Weights of a small GPT-style language model, trained from scratch on English Wikipedia: rotary positions, 115M tokens.
Each number is 200 + 30 x the weight over its row's rms, rounded and kept within 0 to 999. Layers, rows and columns count from 0. The size before them is the row's rms in percent of the matrix's.

# layer 8 MLP up, 320x128, rms 0.2, rows 62-98, columns 0-63
064,189,186,170,229,127,222,205,175,131,226,228,210,216,178,189,176,175,188,206,169,198,211,196,209,177,170,202,233,124,238,203,227,209,217,189,253,232,240,209,166,168,181,237,231,197,206,213,190,132,180,204,219,193,195,188,153,199,217,173,215,201,162,192,220
109,124,239,207,212,179,247,193,177,173,214,158,172,206,186,166,219,183,232,142,223,246,185,213,157,265,172,215,167,173,195,175,213,176,245,217,193,180,242,184,169,189,209,235,174,241,207,197,221,239,196,186,163,190,233,177,170,178,169,182,173,253,165,216,142
116,226,166,241,193,247,248,249,218,173,246,203,201,236,215,88,190,172,189,212,205,200,217,220,240,218,240,199,206,137,265,140,175,207,216,164,159,202,176,190,233,166,209,190,238,211,246,201,251,275,221,197,206,183,209,209,189,158,187,175,219,202,180,187,233
113,193,219,195,232,192,183,162,197,186,222,126,259,190,211,167,214,186,188,219,202,141,159,168,231,194,210,202,199,173,176,221,240,155,204,245,164,213,192,255,202,254,178,185,160,201,224,217,191,206,223,143,197,183,185,221,170,188,175,226,243,195,204,181,175
086,224,216,205,217,216,199,198,152,239,254,173,162,201,194,209,252,251,167,239,193,201,187,264,149,220,169,192,232,192,204,211,214,200,238,219,258,213,239,209,259,230,169,191,168,184,220,198,180,156,152,186,159,198,140,195,199,216,197,209,188,187,169,171,184
112,268,186,232,248,161,233,192,161,144,166,234,243,223,240,224,187,232,202,243,225,167,212,220,181,214,186,215,185,239,177,197,239,174,181,152,220,174,237,185,204,230,206,216,162,222,227,148,159,175,265,230,151,175,238,182,197,186,233,263,240,184,248,216,201
105,197,234,192,166,144,259,177,164,210,229,157,170,173,185,248,213,167,164,222,162,121,175,187,199,200,172,168,204,245,146,178,217,139,134,229,255,208,183,202,227,191,258,224,242,207,226,216,208,201,180,200,243,216,162,208,228,164,205,162,141,257,202,166,204
115,182,107,270,195,215,195,255,143,219,202,185,203,216,145,184,144,228,218,246,281,153,227,168,171,147,223,206,203,192,225,155,175,192,259,184,173,197,197,213,134,195,205,151,211,149,196,218,212,191,175,164,192,163,220,176,209,141,179,163,205,205,246,227,219
078,168,219,239,239,213,249,172,160,159,149,170,163,182,167,232,205,227,219,209,231,145,167,194,250,179,262,163,205,203,241,223,186,176,164,224,277,211,226,159,204,161,210,202,223,218,251,206,182,193,184,180,171,209,192,159,205,234,230,217,221,185,181,215,216
097,226,218,158,272,227,180,173,238,217,231,224,254,138,177,240,158,188,239,214,176,251,121,230,217,217,175,151,212,181,185,232,209,192,154,213,194,190,175,162,183,209,160,201,269,185,184,222,281,225,193,165,214,197,224,166,188,190,221,151,188,184,186,228,255
104,281,245,177,182,200,218,156,229,172,175,228,155,229,246,157,168,169,179,240,227,173,236,186,214,215,136,230,192,162,188,168,171,266,191,217,214,253,223,234,191,232,224,283,189,177,171,208,177,216,196,211,178,237,174,170,231,198,227,194,167,152,184,204,197
099,193,230,201,188,202,188,212,221,167,178,210,152,246,226,235,227,227,228,240,170,251,205,216,236,205,173,193,239,182,184,222,190,225,211,180,243,224,221,144,187,210,171,152,225,207,209,235,227,192,181,247,174,211,165,156,161,198,252,192,183,196,214,186,238
096,195,168,171,230,220,170,204,248,202,265,197,214,172,240,224,224,265,225,183,171,204,220,240,164,220,190,196,175,213,136,168,192,245,170,233,223,185,242,173,214,226,245,227,220,125,237,184,200,218,177,206,183,196,215,188,256,211,185,183,190,210,217,161,228
085,196,204,191,208,184,205,222,258,216,216,231,165,225,185,237,207,184,198,230,222,196,181,236,246,170,171,183,197,210,176,212,246,213,213,214,169,176,152,149,187,145,187,171,218,200,156,235,203,216,217,173,279,223,247,241,175,188,216,194,139,209,215,145,252
096,150,181,186,141,195,213,220,222,201,210,277,211,208,177,260,176,204,176,225,239,198,218,210,163,241,169,188,238,206,178,177,204,209,242,218,204,238,184,222,121,189,211,185,167,198,207,193,197,184,205,241,196,196,220,198,270,189,236,197,167,215,196,236,222
091,205,226,181,198,214,158,216,215,267,179,213,236,214,201,118,169,221,223,228,236,216,166,212,174,165,207,205,195,279,202,205,162,209,227,253,230,232,230,225,205,155,197,207,232,229,214,196,201,224,259,197,246,265,205,204,142,166,224,211,243,233,162,242,180
110,183,191,186,189,203,202,255,158,177,214,189,188,228,212,214,180,189,159,253,171,181,182,168,244,148,152,199,199,206,206,203,162,202,218,165,184,173,208,220,163,276,204,197,227,189,195,164,176,189,166,212,218,197,179,257,218,194,183,172,201,139,218,156,274
098,148,191,140,145,247,225,219,220,183,157,222,212,143,158,204,266,217,200,159,233,186,138,205,207,214,220,180,111,175,136,225,215,216,201,234,207,229,182,186,227,190,183,214,228,160,184,250,198,188,178,192,184,233,218,191,194,215,256,186,189,241,238,189,153
108,164,185,197,235,208,198,186,165,284,205,211,183,131,154,232,197,146,167,201,190,232,170,217,178,212,182,208,254,247,235,187,209,201,174,174,192,221,239,180,264,223,212,246,151,181,204,176,186,230,237,213,187,249,191,174,188,136,201,228,253,240,229,175,204
107,184,286,204,184,252,216,149,169,204,167,221,253,218,173,192,220,256,190,201,238,211,223,229,190,201,162,220,242,107,231,182,195,187,208,200,198,231,201,243,203,252,134,173,220,193,164,224,241,186,187,169,199,164,213,207,161,234,227,228,183,200,192,211,229
112,236,134,139,155,162,205,218,160,208,144,171,135,197,127,183,186,172,229,192,184,247,193,177,207,187,191,238,192,175,159,223,169,228,184,213,218,202,236,199,241,172,186,190,205,184,204,219,204,214,193,209,206,263,274,212,182,141,204,215,161,196,191,205,145
113,235,194,198,231,185,227,150,251,256,235,210,187,235,215,148,193,248,210,197,195,249,195,183,234,254,233,158,207,165,193,218,138,199,203,196,213,144,171,172,236,179,214,181,208,192,207,191,177,188,199,217,235,230,243,210,250,208,127,178,198,243,232,155,250
105,200,219,191,174,244,231,185,192,185,213,209,171,179,201,212,215,217,136,208,214,139,213,200,195,201,149,158,177,241,187,174,234,222,172,197,256,252,238,157,200,220,158,183,223,187,207,229,193,169,210,199,215,208,111,214,168,207,248,246,223,217,201,198,216
099,178,193,211,196,191,212,190,209,176,189,198,158,206,226,205,244,202,270,192,208,181,216,126,198,209,249,160,166,246,170,205,218,231,248,197,210,172,189,198,222,168,203,181,160,174,120,207,208,163,141,171,206,184,178,257,223,226,188,142,201,151,165,195,231
112,215,152,188,250,180,132,217,196,144,196,201,158,223,249,185,201,224,202,214,209,200,207,192,227,227,186,173,182,230,176,233,227,253,188,167,203,213,221,172,223,186,243,172,155,214,234,162,184,210,232,181,202,182,254,217,283,197,235,219,138,189,196,212,222
094,259,217,165,199,180,175,175,202,193,218,188,229,187,179,172,221,212,237,246,189,245,195,221,217,190,214,241,194,221,187,215,226,240,233,200,188,165,192,173,156,237,201,212,209,214,202,209,184,164,197,196,160,195,245,188,198,185,234,190,228,176,180,207,154
085,213,166,186,185,245,205,167,187,206,231,128,211,196,224,261,214,189,200,201,169,161,260,209,178,177,184,239,204,195,254,222,188,182,194,177,173,214,208,172,199,199,182,204,204,247,204,214,226,142,209,237,185,260,163,153,188,204,218,209,207,191,208,179,195
116,212,142,218,251,164,160,225,222,194,242,198,210,218,189,199,166,142,211,174,179,264,200,212,217,190,243,224,142,222,236,240,229,228,238,182,144,166,181,230,214,183,213,227,169,207,261,184,209,248,228,155,191,191,239,166,137,186,185,191,162,214,205,159,212
083,177,211,195,209,185,165,229,132,157,201,200,218,184,190,187,241,148,145,194,201,171,192,223,210,190,181,229,236,206,185,248,191,282,218,231,193,224,247,285,239,176,193,258,188,164,229,194,198,206,211,214,207,240,145,215,203,207,214,154,187,186,140,228,244
114,168,239,146,209,179,272,179,252,157,252,156,209,196,204,166,198,156,180,215,178,202,143,181,203,207,168,173,189,193,267,203,214,211,210,188,209,248,217,194,209,240,172,153,174,195,147,215,173,210,242,221,177,184,197,162,200,205,184,256,178,221,215,254,158
100,206,171,131,251,264,199,183,236,239,188,178,206,190,246,192,203,209,245,187,195,165,231,203,174,208,171,209,179,229,206,237,193,158,210,156,215,172,195,170,232,199,208,259,231,190,122,169,102,206,180,186,231,198,216,245,169,200,226,195,182,205,220,204,204
107,229,214,196,221,206,183,239,186,213,228,198,246,221,228,197,250,218,228,150,152,190,162,220,149,255,237,208,237,178,229,225,164,198,272,168,192,196,217,160,203,176,192,206,176,220,199,197,244,160,212,251,186,186,182,238,243,171,257,178,177,192,188,159,222
075,200,203,206,210,157,231,171,160,235,234,197,144,202,214,250,248,240,229,191,178,220,173,131,206,185,179,183,275,204,249,180,233,175,244,190,258,172,189,224,245,197,235,175,193,202,207,136,170,241,268,191,175,180,207,198,177,209,213,205,224,145,215,157,182
079,193,193,150,213,166,195,182,204,241,177,232,196,234,171,228,238,205,237,218,222,222,155,212,192,221,158,157,232,202,221,235,173,190,161,186,168,193,211,287,213,246,213,199,162,171,143,196,203,235,130,153,203,135,147,218,221,231,215,184,182,210,191,212,206
089,183,239,178,154,188,234,195,186,230,254,177,217,210,213,254,167,196,196,162,230,205,176,238,225,156,206,163,201,222,211,188,190,207,188,220,147,188,208,239,213,247,155,207,290,222,244,216,183,212,180,184,187,214,231,212,143,179,225,189,175,160,241,194,168
112,186,227,221,175,247,259,232,238,229,220,208,140,211,180,253,210,206,230,188,185,245,197,171,200,166,222,200,199,209,219,222,146,210,143,242,174,181,188,201,210,201,252,169,240,135,170,194,260,232,191,223,186,207,208,237,161,146,234,201,206,204,238,190,223
096,184,173,169,191,181,219,162,177,241,176,169,188,179,180,205,206,209,178,250,255,162,232,216,226,268,222,176,178,217,235,162,261,214,203,262,237,238,204,243,215,211,208,136,190,198,200,167,190,197,235,156,224,193,199,135,146,208,164,191,202,210,214,161,254
# layer 8 MLP down (transposed), 320x128, rms 0.0788, rows 62-97, columns 0-63
072,200,251,193,182,195,219,183,213,183,236,192,223,161,215,233,235,210,209,184,249,165,206,210,176,185,170,176,166,166,161,202,186,239,205,214,182,217,218,151,201,191,210,157,117,235,199,209,191,168,197,133,215,210,191,120,208,179,201,182,235,209,171,229,212
113,210,224,281,229,168,185,183,159,129,154,242,223,171,171,211,191,201,154,206,168,198,194,182,220,205,237,169,229,203,201,160,206,254,183,187,188,202,169,219,186,142,189,187,232,209,202,253,206,206,236,200,156,121,144,229,236,218,176,238,173,227,228,212,203
108,222,185,165,193,174,191,124,221,238,187,207,182,187,220,199,204,194,235,200,134,173,169,257,261,215,164,180,218,202,165,174,122,222,254,240,219,193,209,204,206,190,191,166,201,128,197,167,167,230,162,251,172,228,173,164,180,248,163,248,204,193,224,227,209
106,179,239,212,244,157,257,222,162,269,210,231,227,247,207,200,189,168,135,216,192,187,229,238,238,194,210,208,151,230,172,219,175,226,188,182,271,194,155,185,204,244,243,167,200,199,217,144,174,241,234,231,186,216,229,211,175,224,199,213,148,193,194,222,191
089,235,186,212,224,200,177,177,222,197,201,197,123,226,199,185,217,205,234,222,167,162,195,201,179,207,179,185,207,211,244,168,195,212,220,173,236,179,144,200,166,195,243,177,236,226,208,179,212,232,188,155,207,185,290,198,147,162,209,220,151,229,180,289,253
113,161,237,174,208,177,211,192,214,226,232,200,194,217,219,204,169,191,192,194,183,169,265,166,170,204,203,240,201,142,185,166,159,174,140,188,204,201,204,139,234,181,219,221,192,219,221,184,155,207,154,158,207,178,234,169,171,239,204,257,173,208,167,169,193
100,183,147,213,215,221,254,203,193,250,246,233,194,151,223,202,187,191,209,169,185,168,176,170,227,217,197,198,157,110,217,166,207,204,250,200,191,179,198,226,200,185,172,274,222,232,181,185,146,223,149,216,156,183,202,174,188,194,175,197,227,165,179,223,202
115,164,171,167,237,181,187,222,142,220,201,145,209,240,250,192,192,235,171,215,191,200,232,241,192,222,197,203,196,165,199,225,170,210,189,209,198,163,178,209,191,222,240,208,204,179,224,191,240,204,217,155,200,199,206,174,218,203,168,182,210,233,195,233,246
098,257,170,195,211,216,191,126,207,186,171,202,164,215,204,153,215,210,204,237,220,269,142,167,186,191,211,225,175,229,215,212,116,171,190,215,167,219,219,203,141,192,198,189,170,193,155,211,191,186,225,153,189,179,163,288,154,220,261,207,154,171,241,200,159
094,175,237,250,148,185,152,152,187,162,208,228,256,172,214,195,248,196,185,180,137,216,204,197,205,165,229,272,175,233,238,181,162,188,235,239,208,196,202,205,171,197,246,209,196,111,178,216,158,167,186,203,202,179,171,188,245,197,211,185,203,202,169,210,207
096,144,133,195,213,184,164,202,223,187,185,163,209,247,236,230,222,196,199,177,158,170,249,201,190,175,191,239,251,168,250,166,159,212,174,214,190,202,173,220,175,172,245,190,242,193,148,153,187,222,261,228,211,200,253,197,189,221,240,171,182,208,222,202,179
097,205,199,154,210,193,201,194,151,187,223,163,243,184,220,165,167,153,202,173,226,171,255,184,193,167,196,172,241,221,211,207,227,227,202,162,174,204,196,285,233,292,233,234,194,220,181,232,208,216,192,213,213,225,178,220,177,216,174,167,213,243,217,221,175
097,174,187,212,170,201,128,220,187,217,173,124,154,191,245,168,251,174,185,239,223,216,152,201,197,241,224,232,194,192,197,203,260,184,159,232,179,226,187,159,172,187,209,166,212,179,172,186,193,213,200,200,216,229,195,181,181,200,195,284,200,215,190,205,185
089,183,180,227,205,230,243,261,224,247,129,226,245,213,206,239,211,179,189,213,161,210,195,198,165,217,175,218,202,214,198,151,149,237,183,228,250,183,222,203,212,189,186,193,166,252,196,233,196,232,151,172,226,229,221,249,189,182,211,209,227,165,178,174,167
100,264,176,187,190,211,218,181,170,219,199,212,214,264,201,158,209,277,200,192,257,190,194,221,132,227,235,212,204,231,268,223,213,248,175,193,238,171,260,160,195,235,170,193,240,212,182,203,207,155,178,201,141,194,242,226,204,153,253,181,208,201,165,176,236
100,248,153,202,193,214,215,184,192,228,193,216,189,288,166,182,224,169,220,190,261,234,197,193,226,223,217,199,184,179,188,164,207,139,202,210,244,221,236,187,162,203,145,224,208,234,257,210,158,275,252,216,145,208,227,227,140,211,214,244,208,209,199,206,171
108,227,237,202,173,196,227,158,242,218,176,145,196,198,214,171,194,172,182,190,216,185,187,229,183,192,238,237,164,211,183,224,183,209,214,199,239,231,229,152,189,163,131,200,209,241,178,238,203,212,193,184,186,175,243,174,202,234,178,198,227,200,200,276,212
093,195,248,214,208,205,185,197,230,270,210,162,188,234,209,158,193,230,199,169,265,241,224,196,187,204,117,222,216,228,197,191,164,176,211,185,194,178,202,152,226,179,222,194,201,228,179,183,195,193,202,223,269,187,220,152,213,223,183,178,172,193,179,246,189
098,168,172,214,179,173,241,195,203,187,174,187,234,176,210,155,195,182,179,158,242,172,207,170,181,275,272,236,150,155,151,205,221,178,254,169,212,201,164,219,182,178,207,201,223,191,206,182,201,166,146,176,149,177,232,224,178,254,244,173,205,176,140,156,238
102,198,153,191,167,174,241,197,166,240,231,225,261,153,175,143,182,174,240,173,206,239,178,240,242,187,187,133,207,268,197,202,131,218,172,192,183,160,225,215,233,210,180,119,184,198,193,231,191,184,222,165,176,226,148,176,186,193,152,193,225,185,223,208,221
107,206,165,158,224,199,221,243,250,210,211,180,154,232,157,206,158,165,193,258,221,214,246,253,192,187,252,232,185,179,190,201,170,201,186,135,192,209,144,173,230,171,193,172,207,222,170,193,206,169,158,179,191,200,206,172,249,272,172,243,228,196,211,179,149
115,198,171,198,182,162,192,204,147,192,174,211,193,224,200,199,220,233,237,200,209,231,155,181,174,214,177,181,176,237,198,260,189,178,203,216,265,227,181,212,130,182,200,179,116,218,191,210,206,244,262,192,265,204,174,190,199,192,233,197,197,258,202,183,122
105,158,165,280,209,196,163,285,224,215,233,208,211,203,170,170,245,212,182,196,221,218,232,228,184,221,212,214,200,221,163,234,205,260,207,171,218,185,242,174,214,207,222,205,263,211,202,143,197,227,175,182,223,149,170,261,215,228,199,165,207,198,225,233,174
097,219,176,174,216,233,196,228,101,186,249,191,215,135,184,178,190,200,234,219,180,199,143,207,167,205,206,198,180,208,241,156,160,189,148,228,153,248,199,242,183,245,231,162,153,266,237,193,174,202,249,224,204,169,235,216,232,177,199,203,185,181,214,178,180
100,198,207,184,259,198,175,173,200,181,267,241,156,250,159,187,193,182,210,239,180,206,176,213,211,177,192,224,209,156,212,158,229,227,217,235,135,147,238,241,176,190,183,198,180,201,283,245,173,241,190,235,129,182,189,195,239,238,237,192,193,209,232,240,205
092,188,200,152,231,172,186,216,223,227,178,185,198,276,175,191,203,180,229,193,227,210,212,214,210,226,207,207,219,219,178,201,214,196,201,176,239,202,250,183,199,189,202,214,158,133,167,155,232,197,228,216,255,214,209,216,221,203,211,182,225,236,168,208,220
092,189,178,220,181,192,209,161,256,202,173,237,199,171,157,196,202,193,212,218,245,180,131,252,237,201,202,176,228,189,211,180,256,251,128,255,164,224,191,218,165,172,225,164,251,203,195,217,211,238,173,197,176,200,244,213,160,211,224,210,194,213,203,211,207
104,198,204,218,234,218,266,169,178,229,206,232,252,192,120,198,182,244,237,224,207,160,214,253,211,176,188,213,196,172,169,180,177,174,167,174,172,199,203,215,214,188,203,150,187,141,184,224,154,194,160,252,188,190,163,189,203,134,197,215,182,181,183,202,165
088,258,238,193,258,185,197,275,206,215,222,234,175,194,199,235,199,247,193,228,151,212,188,244,220,213,186,257,183,200,236,180,222,168,201,217,191,214,191,151,181,154,213,132,226,236,176,139,147,210,192,206,214,212,195,184,215,147,228,205,254,216,220,197,148
114,236,239,193,206,213,208,174,179,198,222,151,200,202,239,225,183,182,246,139,242,188,147,181,239,226,224,174,212,182,218,196,228,212,189,254,234,196,188,212,243,184,254,202,208,178,224,208,244,246,179,238,189,173,219,160,225,170,209,227,211,178,146,177,182
105,226,138,176,187,166,141,173,159,201,163,192,178,255,173,185,206,209,234,233,148,224,208,196,195,248,159,268,201,181,170,283,239,248,142,229,205,204,137,218,227,238,192,241,146,174,169,248,173,216,199,161,188,236,226,218,209,219,248,205,214,182,180,188,221
105,193,231,202,129,185,250,214,190,240,171,253,208,208,138,171,182,231,175,181,227,143,189,153,251,191,170,210,186,214,186,224,232,167,160,133,200,231,228,238,186,188,221,175,258,206,245,228,166,177,172,176,210,211,231,220,150,279,151,205,164,210,211,213,222
100,216,208,194,137,215,246,192,169,228,236,197,130,196,241,226,224,187,240,210,226,183,209,168,228,201,197,230,192,178,198,153,153,172,246,192,249,191,237,181,225,193,162,162,217,229,243,233,195,247,230,194,261,239,169,221,231,186,214,130,178,204,197,165,242
088,169,207,193,214,210,198,207,198,150,190,273,187,218,271,245,162,220,263,178,171,186,186,190,203,203,187,216,153,212,204,188,176,246,207,205,237,242,184,142,154,191,208,205,193,212,170,203,172,234,244,196,180,187,257,180,203,203,194,237,199,155,146,231,141
100,183,276,195,197,169,160,204,215,211,249,236,194,199,222,241,235,164,269,146,158,169,225,172,205,152,189,189,217,221,205,242,217,188,221,171,199,203,143,233,180,195,179,202,196,215,220,258,151,230,191,252,219,202,244,225,137,227,177,207,187,130,282,162,226
104,213,152,185,253,260,251,231,178,236,177,168,228,195,209,229,157,183,189,199,202,197,205,254,201,234,221,189,160,199,206,202,177,172,143,169,230,167,181,204,228,206,161,174,207,200,137,196,178,202,202,171,218,252,200,223,203,145,159,186,184,225,172,152,195
# layer 8 MLP gate, 320x128, rms 0.214, rows 63-98, columns 0-63
102,187,193,214,219,216,213,192,168,267,223,172,214,179,212,194,197,140,190,218,176,246,189,186,265,179,200,190,230,219,236,228,165,155,167,185,265,197,159,230,151,213,196,237,245,186,197,198,190,214,142,192,177,179,162,235,191,224,197,213,216,177,193,153,157
108,187,209,192,218,188,168,169,226,147,224,214,232,192,265,181,242,200,215,182,194,212,137,216,196,172,170,189,247,193,132,200,168,187,201,211,255,146,253,204,231,247,177,123,216,187,226,214,174,220,170,171,179,230,187,199,174,225,154,210,126,208,149,226,204
108,252,158,162,218,212,225,211,250,209,190,210,145,136,193,202,244,226,262,196,220,176,206,190,156,255,196,220,181,164,239,221,163,177,190,198,152,222,235,191,161,207,230,215,221,271,171,176,227,202,157,250,156,190,189,212,195,229,155,207,206,220,176,198,199
084,201,182,174,207,241,281,231,209,203,188,195,228,198,210,214,139,169,188,167,251,257,190,173,196,201,154,166,154,214,186,161,209,179,185,178,210,211,232,163,118,149,149,222,215,217,208,242,191,182,191,236,145,216,137,206,189,205,239,232,183,193,146,203,141
109,250,195,208,211,215,188,224,236,197,203,226,169,199,239,202,205,160,178,178,178,253,196,172,213,142,190,171,180,209,188,181,171,173,209,217,223,216,186,262,215,207,251,214,237,238,218,258,192,251,249,247,261,241,167,239,182,202,173,192,204,210,168,199,201
110,233,173,192,230,193,206,197,230,231,223,214,238,183,201,239,157,246,186,142,205,227,158,155,225,184,188,213,212,187,171,160,190,171,241,222,119,160,191,187,197,173,220,201,199,241,167,202,177,234,187,134,211,184,188,212,254,205,183,120,175,183,235,237,204
110,230,207,207,201,155,218,203,208,274,184,199,235,212,164,163,176,194,228,201,208,148,212,211,172,195,203,202,183,170,215,177,129,205,207,189,206,197,215,193,186,162,175,204,157,237,156,209,211,146,163,169,248,139,191,205,223,244,240,220,187,200,208,205,157
092,206,182,153,172,185,186,203,198,258,248,222,261,198,221,190,187,196,205,173,228,257,194,149,210,209,170,244,216,191,195,241,192,260,251,156,211,182,191,187,234,227,227,193,170,178,180,189,234,197,243,212,249,221,248,218,210,199,186,158,186,203,210,188,210
102,214,194,235,201,195,216,221,169,199,202,188,164,228,215,201,185,206,213,214,236,147,236,205,179,247,188,184,219,187,234,205,232,147,215,148,172,182,176,162,188,199,201,173,209,208,167,194,196,137,210,191,192,162,237,208,164,226,208,237,182,233,200,190,194
094,222,217,177,210,212,186,173,267,187,207,239,231,209,254,210,190,205,247,225,200,223,198,205,177,179,159,222,176,195,221,262,215,168,219,210,178,196,236,254,185,202,160,149,150,207,278,194,199,197,232,218,184,188,242,208,239,140,235,150,148,176,175,188,187
098,254,186,214,165,193,189,164,231,222,179,170,149,145,123,200,196,235,196,210,185,221,188,219,245,220,236,188,211,221,225,210,205,192,203,193,170,167,212,158,197,118,251,190,284,192,180,215,181,157,161,188,182,166,204,180,226,199,157,187,236,203,176,188,246
086,206,206,211,126,232,242,178,159,184,191,169,189,200,181,193,191,175,272,215,195,176,231,176,194,232,218,247,210,190,197,216,199,220,215,232,217,225,199,220,254,140,141,184,201,254,149,243,165,176,224,208,208,200,184,203,260,171,214,222,202,231,158,221,231
091,224,179,211,257,178,195,168,131,200,242,174,187,255,193,250,223,198,225,204,203,175,187,216,210,149,228,180,215,199,194,180,192,225,143,193,156,211,175,246,181,180,222,228,180,146,163,145,188,242,208,173,152,203,213,125,199,196,197,180,224,207,256,131,257
104,198,146,218,199,189,200,151,145,164,210,212,193,167,189,259,205,232,180,278,148,242,226,237,185,180,170,188,251,217,246,200,170,179,203,192,204,241,179,208,205,198,162,204,203,188,198,257,192,187,207,201,164,243,185,193,236,192,201,206,178,209,191,169,199
100,181,226,161,187,219,198,171,182,164,185,214,173,287,210,211,233,201,178,199,253,176,207,202,282,151,203,185,191,197,210,211,149,195,214,177,209,163,202,206,220,167,210,177,174,191,199,194,191,207,183,172,229,198,211,160,157,225,180,218,195,219,193,165,186
113,167,225,186,242,279,196,158,191,172,168,180,208,186,182,181,175,224,200,178,243,129,178,191,161,194,222,235,210,185,173,232,228,224,198,153,182,233,194,195,186,212,201,184,209,203,214,241,215,149,203,212,181,233,216,210,196,181,162,169,247,233,285,185,173
098,213,193,225,218,245,202,200,201,192,204,235,171,220,228,181,252,218,242,204,277,194,176,296,189,179,198,169,228,167,199,174,222,210,186,152,213,252,206,181,166,177,154,193,247,166,218,204,163,180,152,206,213,232,184,186,221,185,161,209,226,168,220,194,246
103,170,194,219,181,226,199,167,180,286,250,186,166,217,236,184,151,196,191,184,202,174,218,156,153,232,202,188,198,233,182,224,166,162,206,232,168,234,214,163,160,212,196,240,200,207,231,188,199,227,177,177,255,166,148,236,226,150,227,227,207,247,164,208,172
104,206,233,191,212,219,156,186,270,202,198,192,230,173,189,203,230,218,204,182,220,181,123,214,168,268,240,175,166,190,214,239,209,153,224,240,193,171,237,211,178,190,214,218,195,220,219,186,198,164,165,181,201,142,162,237,218,205,243,145,188,235,190,187,182
113,207,237,171,227,208,197,199,184,199,221,229,219,147,205,210,253,164,211,210,200,241,188,200,220,219,140,168,226,263,213,217,194,171,192,241,215,197,206,176,226,192,218,246,183,178,213,230,161,197,232,211,170,203,189,211,173,192,234,138,233,170,258,218,226
113,201,161,193,231,205,240,170,229,199,221,210,164,198,160,127,133,252,197,214,197,233,262,206,188,189,215,183,145,200,205,216,225,189,195,145,189,233,178,194,203,205,148,199,210,245,202,220,174,181,194,176,214,182,170,217,214,235,183,167,242,187,207,197,199
104,190,191,242,235,217,195,204,195,211,204,160,216,203,221,186,273,202,203,241,219,217,201,177,213,177,212,187,177,177,198,183,151,204,142,223,216,188,213,212,239,213,201,164,198,215,231,216,169,186,161,214,233,159,107,177,233,183,189,136,235,163,152,193,202
100,190,186,220,271,164,247,173,258,171,232,197,219,224,201,239,205,232,173,136,192,183,153,208,190,269,169,227,200,186,171,212,222,208,172,194,161,194,174,182,233,176,230,199,199,190,240,261,192,185,228,242,190,204,203,205,190,243,259,205,220,225,194,164,211
102,215,196,163,182,212,187,216,207,207,198,190,216,215,216,178,192,206,178,224,242,208,164,194,251,217,239,214,258,249,207,184,246,168,202,213,197,134,200,204,149,211,213,226,190,191,243,224,230,234,205,218,182,191,199,201,226,280,243,225,202,185,285,196,165
089,178,207,211,170,173,196,212,176,195,206,200,177,191,224,247,199,197,207,222,217,213,172,191,224,183,221,231,194,172,159,197,163,212,214,226,127,183,175,225,199,189,199,191,182,213,196,189,173,187,166,193,163,169,265,195,193,143,187,205,207,189,205,187,192
087,183,192,273,168,187,208,181,202,228,199,227,197,225,236,184,187,222,197,212,220,211,226,292,178,262,226,163,257,231,216,231,213,165,251,188,210,156,202,183,174,183,187,191,228,249,208,134,225,141,234,166,184,188,209,200,203,255,184,197,182,180,192,203,194
111,212,243,182,224,174,243,217,148,221,220,182,198,133,192,189,215,177,153,216,188,195,180,243,153,150,200,243,269,205,236,189,194,193,188,215,185,219,172,146,163,240,177,219,210,177,206,202,192,191,159,186,127,261,147,195,216,204,217,192,223,253,224,164,214
073,183,271,185,178,184,125,202,194,173,184,162,222,228,234,194,203,210,162,237,184,129,226,245,185,229,160,215,235,193,259,198,210,184,179,222,202,209,178,211,150,183,200,201,241,196,290,157,214,155,161,148,188,185,213,217,206,195,199,204,225,205,179,246,223
115,205,237,211,186,160,183,188,172,228,198,268,176,281,210,207,196,211,232,189,214,190,215,144,223,178,221,182,257,204,179,221,166,240,181,205,185,213,144,189,193,190,232,220,241,218,212,257,169,208,202,218,209,165,202,207,161,226,173,149,174,187,219,135,162
103,188,216,198,214,210,214,232,279,183,198,223,209,148,279,195,182,191,176,173,198,182,210,226,200,160,189,167,185,188,214,123,165,183,213,188,239,202,183,187,189,168,181,190,198,202,159,201,133,265,197,165,230,196,202,186,200,197,195,223,232,213,238,165,199
111,177,217,175,214,179,236,197,166,273,188,209,157,250,159,225,226,238,196,158,183,184,222,212,140,250,210,242,241,205,222,194,171,183,211,170,205,208,199,220,234,238,193,199,244,138,194,226,194,217,186,204,223,226,184,201,223,225,219,204,187,187,176,235,270
093,163,206,203,183,220,177,227,216,177,216,184,214,195,195,240,164,155,226,192,250,172,248,273,188,208,257,212,167,176,184,161,150,161,245,197,193,171,249,156,176,224,181,208,210,191,243,262,215,212,190,199,204,221,200,225,209,159,214,209,155,221,220,234,217
074,209,149,216,191,213,198,185,188,174,231,171,195,190,221,222,193,190,185,191,206,209,175,196,192,262,212,166,153,202,199,144,200,183,226,228,220,179,144,155,179,160,161,181,216,229,241,195,153,196,273,195,200,191,254,169,190,212,171,249,192,219,157,236,239
090,221,220,178,231,192,143,241,184,184,178,238,235,176,221,201,252,202,230,238,224,166,150,163,233,212,175,193,141,170,200,235,198,202,229,239,226,132,233,194,272,186,246,204,222,168,197,215,184,220,224,187,194,226,174,222,244,210,224,206,228,209,215,141,186
112,224,174,240,221,221,235,201,251,197,191,166,161,204,165,209,158,248,182,190,168,228,181,176,189,186,212,224,216,251,241,240,173,129,236,174,195,203,216,254,158,240,222,197,182,154,262,236,213,223,194,210,215,232,190,229,221,207,198,214,215,249,219,148,224
094,194,161,242,232,267,210,190,200,203,208,198,188,189,218,202,264,242,188,147,174,252,269,147,173,194,232,201,219,205,215,209,212,214,269,189,226,192,219,163,207,163,161,197,222,203,280,212,163,188,165,192,235,222,222,216,212,228,182,228,163,216,176,215,219